Weights of a small GPT-style language model, trained from scratch on English Wikipedia: RMSNorm before each block.
Each number is 128 + 24 x the weight over its row's rms, rounded and kept within 0 to 255. Layers, rows and columns count from 0. The size above them is the row's rms in percent of the matrix's.

# layer 2 MLP down (transposed), 192x64, rms 0.226, rows 104-128, columns 0-63
size [ 84  84 103  74 126  98  89  90 110  83 102 132 105 131  81  79 109  92  89 101  90 103 109  95  71]
[[158 131 108 107 108 104 100 101 158 121 117 107 126  95 145 113 144 121 178 102 138 130 109 142  98 130 134 161 141 106 108 119 139 109  99 144 168 136 128 174 125 152 135 173 152 135 145 129 159 112  70 147 127 140 133 145 150 159  81 142  92 108  82 148]
 [136 114 134 189 135 130 117 182 115 141 118 163  93 120 100 140 141  80 104 117 139 143 135  81 109 126 128 113 128  90 150 151 134 125  81 140 138  86 127 123 102 104 114 146 116 150 151 164 168 142 146 103  99 139 146 136  93 133 141 148 115 132 111  81]
 [189 112 109 129 100 107 169 123 116 102  47 133 138 115 112 141  90 116 123 173 151 123 116 132 161 113 107 109 135 111 122 121 158 144 113  79 145 117 150 133 128 123 124 139  87  82 135  93 120 115 114 117  90 139 152 113 151 113 158 123 119 122 128 140]
 [ 78 139 141 151 146 134 133 163 100 129 140 124 128  88 113  79 106 114 158 186 169 107 115 145 126 145 157 137 142 176 115 125  98 160 105 110 133  99 138 153 135 103 112 120 154 163 106 163 135 153 125 113 110  86 148 161 120  90 134 120 144 138 124 125]
 [142 150 109 102 178 140 119  91 103 137 154 147 156 144 123 153 126 113 114 168 100 139 132 125 157 136 167  87 148 149 115 121 112 110 125  86 142 128  90 115 117 165 120  96 162 111 144  81  96  88  87  96 126 133 126 138 118 134  99  84 129 116 126 118]
 [125 118 157 114 149 138  86 127 101 132 122 120 114 161 126  88 122 104  94 112 191 130 113 140 139 131 139  80 107 157 141 123 108 135 119 135 152 151 124 140 110  81 178 132  71 135 135 145 131 105 144 119 150 126 114 164 142 124 147 129 140 152 196 119]
 [ 98 133 112 114 111 116 105 126 140 107 126 109 138 122  73 148 131 135 147 145  93 128  95 102 159 117 126 172 158 118 109 112 122 109 166 146 137 116 110 100 126 117 119 130 122 132  68 142 124 177 147 102  78 141 106 147 100  62 125 118 107 111 119  94]
 [101 153 103 119 159 130 163 159 133 131 123 114 159 105 182 101 147 120 137 107 146 151 138  90  86  97  94 125 106 124 158 112 128 142 119 122 133 139 141 137 141 125  75 130  64 149 100  91 140 110 126 106 118 128 138 166 112 135 139 113  88 148 166 128]
 [125 122 125  98 140 140 126 108 126 182 123 129 166 122  99 145 167 111 110 108  77 161 119 133 103 116 110 138 128 160 116 142 105 153 147 169 144  97 137 114 132 141 168 112 146 131 139 138 161 112 148  73 176 139 142 102 121 138 152 146 113  89 180 120]
 [113 138 113 164 121  99 102 163 157 132 136 190 116 132 111 117 167  95 112 132 148 137 112 107 114 168 158 122 141 120 103 163 127 162  90 107 146 119 158 113 164 142 156 119 130  83  90 134 110 136 161  78 111 136 113 175 131 116 112 122 127 129 110 134]
 [140 140 145 134  82 158 137 138 174 150 124 191  98 128 123 116 139 119 104 153  89 112 138 150  86 146 122 107 132 120 168 144 110 130 132 134 151  92 144 110 136 149 135 123 122 115 176 126  95 156 114 132 104 140 128 189 140 111 182 134 123  99 138 111]
 [105  98 167 149 115 142 132 153 134 147 122 128 129 106 128 149 141  97 167 103 159 150 134 128 128 132 106 113  81 116 130 208 135 132 138 146 130 147 140 156 101 142 119 163  98 190 113 108 108 129 136 141 161 133 117 178 111 166 116 129 147 131 160 125]
 [119 146 151 127 116 117 143 139 142 109 138 121 109 124 116 152  99 200  94 107 116 145 130 104 166 125 117 133 127 129 126 121 117 140 151 111 176 128 139 157 124 157 126 132 159 153 105 150 200 112  97 141 177 117 182 114 102 133 104 161 122 138 106 133]
 [107 114  84 133 118 139 136 115 169  78 111 130 129 135  70 170 172  93 141 142 122 170 106 136 122 165 163 108 124 118 136  87 109 107 139 135  93 146 108 143 139 186 117 159 127 124 130 116 113 141 142 130 130 115 145 125 147 118 151 141 170 138 110  94]
 [103  95 144 121  90  88  92 134 153 132  76 186 112 102 121 135 140 171 130 168 162  86 155 146 111 139 133 113 141 155 117 110 148 153 107 116 110  77 118 153 141 107 122 157  94 140 146  90 124 149 146 121 119 144 107 134 123 131 146 165 136 131 131 118]
 [149 106 119 166 133 165 109 128 148 100 108 137 130 154  90 111 141 123 134 107 124 142 140  89  91 130 139 123 141 125 132 159 122 115 119 142 191  80  82 172 112 156 127 122  84 127 144 125 141 146 139 111 161 142 138 160 108  85 156 151 146  99 156 145]
 [113 101 161 144 120 143 148 137 210 126 110 149 113  97 123 140  90 177 171 136 144 117 103 138 109 129 166 154 119 124 145 138 109 132 137 130 165  78 136 130 150  82 135 153  81 152 119 141 157 110 132 135 118 152 107 111 121 128 147 158 120 125 122 146]
 [133 106 146 105  83 129 113 132 140 135 123 166 156  88 129 135 101 143 123  91 175 103 141 106 121 127 126  93 128 152 138 168 170  78 147 107 133 113 158 142 122 114 144 183 125 132 147 122 147 152  99 116 107 160 144  98 125 148 151 168 110 130 156  96]
 [141 122  95 114 135 103 137  90 117 112 104 112 135 204 123 121 143 114 114  91 133 145 173 140 116 125 143 137  98 105 120 116 106  75  84 150 122 143 123 131 135 118 149 124 147 123 150  87 122  95 156 147 130  80  92 160 145 102 110 145 107 116 151 151]
 [ 61 152  60 123 131 104  98 153 115 154 146 127 128 171 136 149 150 141 135 176 111 130 105 131 133 142 132 134 119 133 150 126 142 164 150 105 161 114 123 107 125 140 145 129 123 113 108 142  61 119 157 100 138 108 139 129 151 139  86 132 134 133 142 172]
 [110 143 122 127 123 119 124 112 149 124 112 129 125 145 103 139 161 113 170 132  94 189 157 132 131 123 121 169 111 137 151 145 142  96 115 133 134 151 151 129 105  98  72 122 163 108 121 121 164 117 105 109 103 160 159 134 110 117  92  89 188 151 136  94]
 [114 126 152 125 129  94 161 137 150 135 137 129 117 124 173 144 136 146 100 112 121 118  80 145 103 110 139  96 102 107 118 122 120 116 103 142 164 144  81 135  81 119 159 114 122 126 175  74 159 115 114 132 121  75 131 102 123 140 121 167  91 165 129 107]
 [116  90 124 170  89 137 175 168 103 166 131 129 161 124 126 103 142  98 119 172 151 132 123 167 103 128 142 131 109 132 109 126 118 136 101 115 133 112 148 157  94 112 110 152 106 138 101 117 156 175 125 110 130 153 119 144  97  87 174 158 127 141 140  96]
 [153 178 138 118 119 125 138 161 127 111 119 134 126 135  76 130 151  82 106 175 126 102  79 105 130 179 115 122 122 124 133 122 152 133 142 131 134 121 158  67 121 167 157 114  88 144 171 131 117 144 172 130 122 123 134 133 122 107 134 134 110 110 168 127]
 [162  98 117 150  78 132 155 143 130 119 122 114 151 134 131 166 118 118 102 120 152 128  93 153 157 155 121 116 161 121  99 110 127 153 153  93  90 140 163 132 168 128 145 177  92 110 144 128 141 157  83 144 139 108 106 103 146 109 160 126 145 149  90 101]]
# layer 2 MLP up, 192x64, rms 0.252, rows 105-128, columns 0-63
size [ 94 105  89 104 104 109  87 106 101  91 114 114 113  81  82 113  96  91 103  89 116 101  97  88]
[[133 131 147 101 133 144  95 129 137  80 137  78 130 101 150 150 167 114 174 129 106 120 142 162 135 149 132 133 120 154 144 101 151 142 133 106 140 132 134 113 144 129 132 109 142 101 127 156  81  66 128 152 155 102 112 109  97  68 110 158 109 158 125 128]
 [166 126 111 118 118 164  99 154 114 129 166 126 117 155 136 149 146 148 131 122  89 155 151 170 124 109 140 101 121 121 123 126 116 133 120 128 140  79 133 134 159  88 160 124 197 168 158 160  94 157 147 119 136 124 142 120 103 102 104 151 165  99 121 119]
 [101 118 162 109 130 103 134 107 160 194 148 141 139  92 147 146 112  83 138 118 132 106 121 152 143 130 102 124 125 181 160 173 122 132 124 157 138 128 110  80 158 130 136 136 106 138 127 118  99 117 100 105 138 117 136 122 138 141 160 123 199 115 106 124]
 [129  69 117 155 137 117  89  68 151 135 161 117 130 122 158 155 136 181 122 105 127 132 125 117 104 181 143 101 119 150 129 160 139 152 142 125 145 169 124 114  89 121 125  89 151 127 154 144 119 121  80 113 137 161 152 113 134 139 136 122 124 128  91 145]
 [155 112 146 114 122 103 155 142  92 162 104 153 128 123 109 116 120 130  95  78 152 126 130 165 113 129 120 158 129 119 140 142  57 113 112 115 112 143  69 128 114 108 157 134 122 110 119 118 155  79 118  99  98 144 152 148 122 104 147 140  85 107 135 162]
 [141 137 159 116 121 155 107  81 135 105 170  95 116 118  91 102 132 170 153 121 114 139 148 127  96 111 141 125 118 144 148 112  40 146 106 121 146 103 133 143 169  95 123 120 131 108 135 120 154 138 105 177 159 136 124 146 136  86 125 125 134 136 143 144]
 [146 131 126 103 103 105 135 111 111 132 115 144 114 187 112 157 134 124 118 121 101  87 138 162 183 111 121 160 114 131  87 111 136 149 152  95 152 156 153  78 115 158 168 134 181 142 146 137 103 153 123 131 127 106 126 122 149 115 123 156 174 135 113 125]
 [127 112 130 159 176 122 134 109 120 160 118 142 167 108  79 148 146 161 143  97 164 123 134 119 120 101 159 123 118 161 121 123  98  90 118 138 147 120 112 130 112 103 177 113 144 106 114 157 147  97 148 100 136 106 130 118 133 131 140  84 102  81 183 128]
 [134 110 118  94 113 114 137 127  96 112 125  74 133 107 139 134 113 159 155 112  84 108 135 140 131  93  93 115  98 126 157 104 114  95 138 100 146 130 106 124  65 114 105 130 150 161 152 126 153 146 107 184 134 112 152  95 117 134 169 139 102 127 145  93]
 [107 158 138 120 149 108 130 137 145 171  96 146 122 130 124 136 111 166 194 132 127 116 115 152 109 136  82 130 127  49  84 112 133 124 138 112 149 157 141 130 108 100 111 116 123 149 150 113  93 136 141 116 129 113 164 148 140 100 156 120 117  94 164 111]
 [143 171 143 174 175 114 141  80 124  97 111 130 153 155 157 142 119 109 147 122 115 107  90 182 118 123 105 144 171 108 141  88 131 118 120 129 131 164 130 110 165 155 125  99 190 146 107 142 129 154 127 137 121 128 141 148 124 151 138 109 156 107 139 131]
 [123 164 135 144 157 139  82 143 130 108 137 141  99 115 128 112 104 174 122 142 104 124 107 103 126 117 109 143 118 143 109 116  56 143 132 136 115  99 130 122 125 131 121 135 126  84 153 111 176 147 135 164 127 142 146 121 159  61 107 147 129 135  96 178]
 [103 106 135 113  93 127 137 117  92 130  99  83 101 156  94 160 149 133 167  87 128  88  99 135 101 145 157 132 119  93 167  97 111 137 149 113 127 131 110 166 159 163 106 126 121 119 137  78  94 138 117 104 131 152 136 115 153 152 166 123 130 136 102 136]
 [123 102 164 140 160 140  91 124 169 164  86 166 131 102 141 118 123 157 159 113 134 105 172 147 110 137  93 144 152 153 169 179 145 116 125 153  94 130 131 136 115 154 131 148 147 120 106 126 105 118 154  87 147 139 148  99 108 134 150  86 134 121 153 129]
 [119 136 128 114 134 143 157 126 202 115 154 129 159 107  91 130 111 118 138 109 104 127 115 153  98 115 112 134 146 120  95 154 137  94 105 161 138  80  73 142 124 123 140 145  99 117 158 137 117 133 150 103 177 158 137 158 140 109 128 152 156  84 142 137]
 [141 115 126 164 139 153  88  96 190 140 122 177 141 113  96 119  98 175 156 104 135 135 131 155 155 139 147 180 150 150 168 128 117 148 152 102 143 118 117 100 139 122 125 132 134 124 144 165 151  85  94 143 161 134 125 113 121 135 142 131 141  93 109 134]
 [105 129 158 117 136 121 134 116 115 128 123 127 117  81 157 135 174 164 141 127 126 136 135 117 124 124 129 118 124 112 172 141 141  92 178 124  78  97 150 128 100  83 117 141 134 129 128  92 143 148 122  83  79 165 175 118 118 109 144 124 121  73 122 113]
 [ 92 172  93 138 119  86 164 115  95 137  81 136 112 118 167 132 165 135 147 114 134 119 170 145 160  80 168 190 121 105  89 143 102 112 110 152 126 126  86 101 137 143 127 143 160 125 118 136 129 118 134 128 127 106 112 134 115 103 126 132 114 148 126 110]
 [102 167 140  57 158 108 146 111 119 114 114 118 145 152 163 140 101 137 139 127 113 136 117 128 117 112 149 164 142 119 102 135 129 160 124  98  98 133 152  98 111 164 155 127  95 165 126 102 122 120 172  80 115 105 152 130 177 107  93 126 117 133 146 142]
 [112 108 127 146 180 112 112  62 149 122 130 154 178 127 107 155 169 140 153 132 147 159 157 116 150 125 104 134 127 113  86 133  94 130 129 122 138 101 151 149 124 110 131 113 152 154 102 128 133 152 115 128 103 126 157 146 146  92 129  69 173 135 108 121]
 [120 141 139 115 126 112 146 101 121 112 114 149 139 122 150 125 131  98 111 116  75 158 129 152 105 138 137 106 119 110 166 116  51  88 111 133  98 139  98 103 140 155 116 146 126 140 123  91 132 116 106 156 108 162 116 113 152 135 148 160 130 138 151 203]
 [107 130 149 155 139 130 139  96 158 174 133 145 173  84 153 113 133 118 150 100 156 143 178 147  88 118 123 132 150 133 103 163 145 138 112 122  90 109 112 106 119  87 143 138 118  97 158 133 127 128 127  83 125 135 149 121 153 107 143 100 178 155 158 108]
 [165 114 139 159 179 104 134 132 123 120 205 138 151 120 147 139 136 115 130  99 130 143 116 168 108 158 106 129 153 103 129 151 163 123 146 110 112 173 124 106 148 136 105 152 117 130 141 119 103 128 133  64 110 108 123 128 106 150  74 105 147 131 111 127]
 [174 136 140 124 143 137 163 106 150 126 151 110 136  98 129 118 133 125 201 124 114 148 131 161 160 114 137 148 121  97 114 121 124 121 152 135 100 138 124  78 136 128 144 155  71 171 117  96 118 145  99 124 152 116 154 107 157 132 155 131 189 125 123 115]]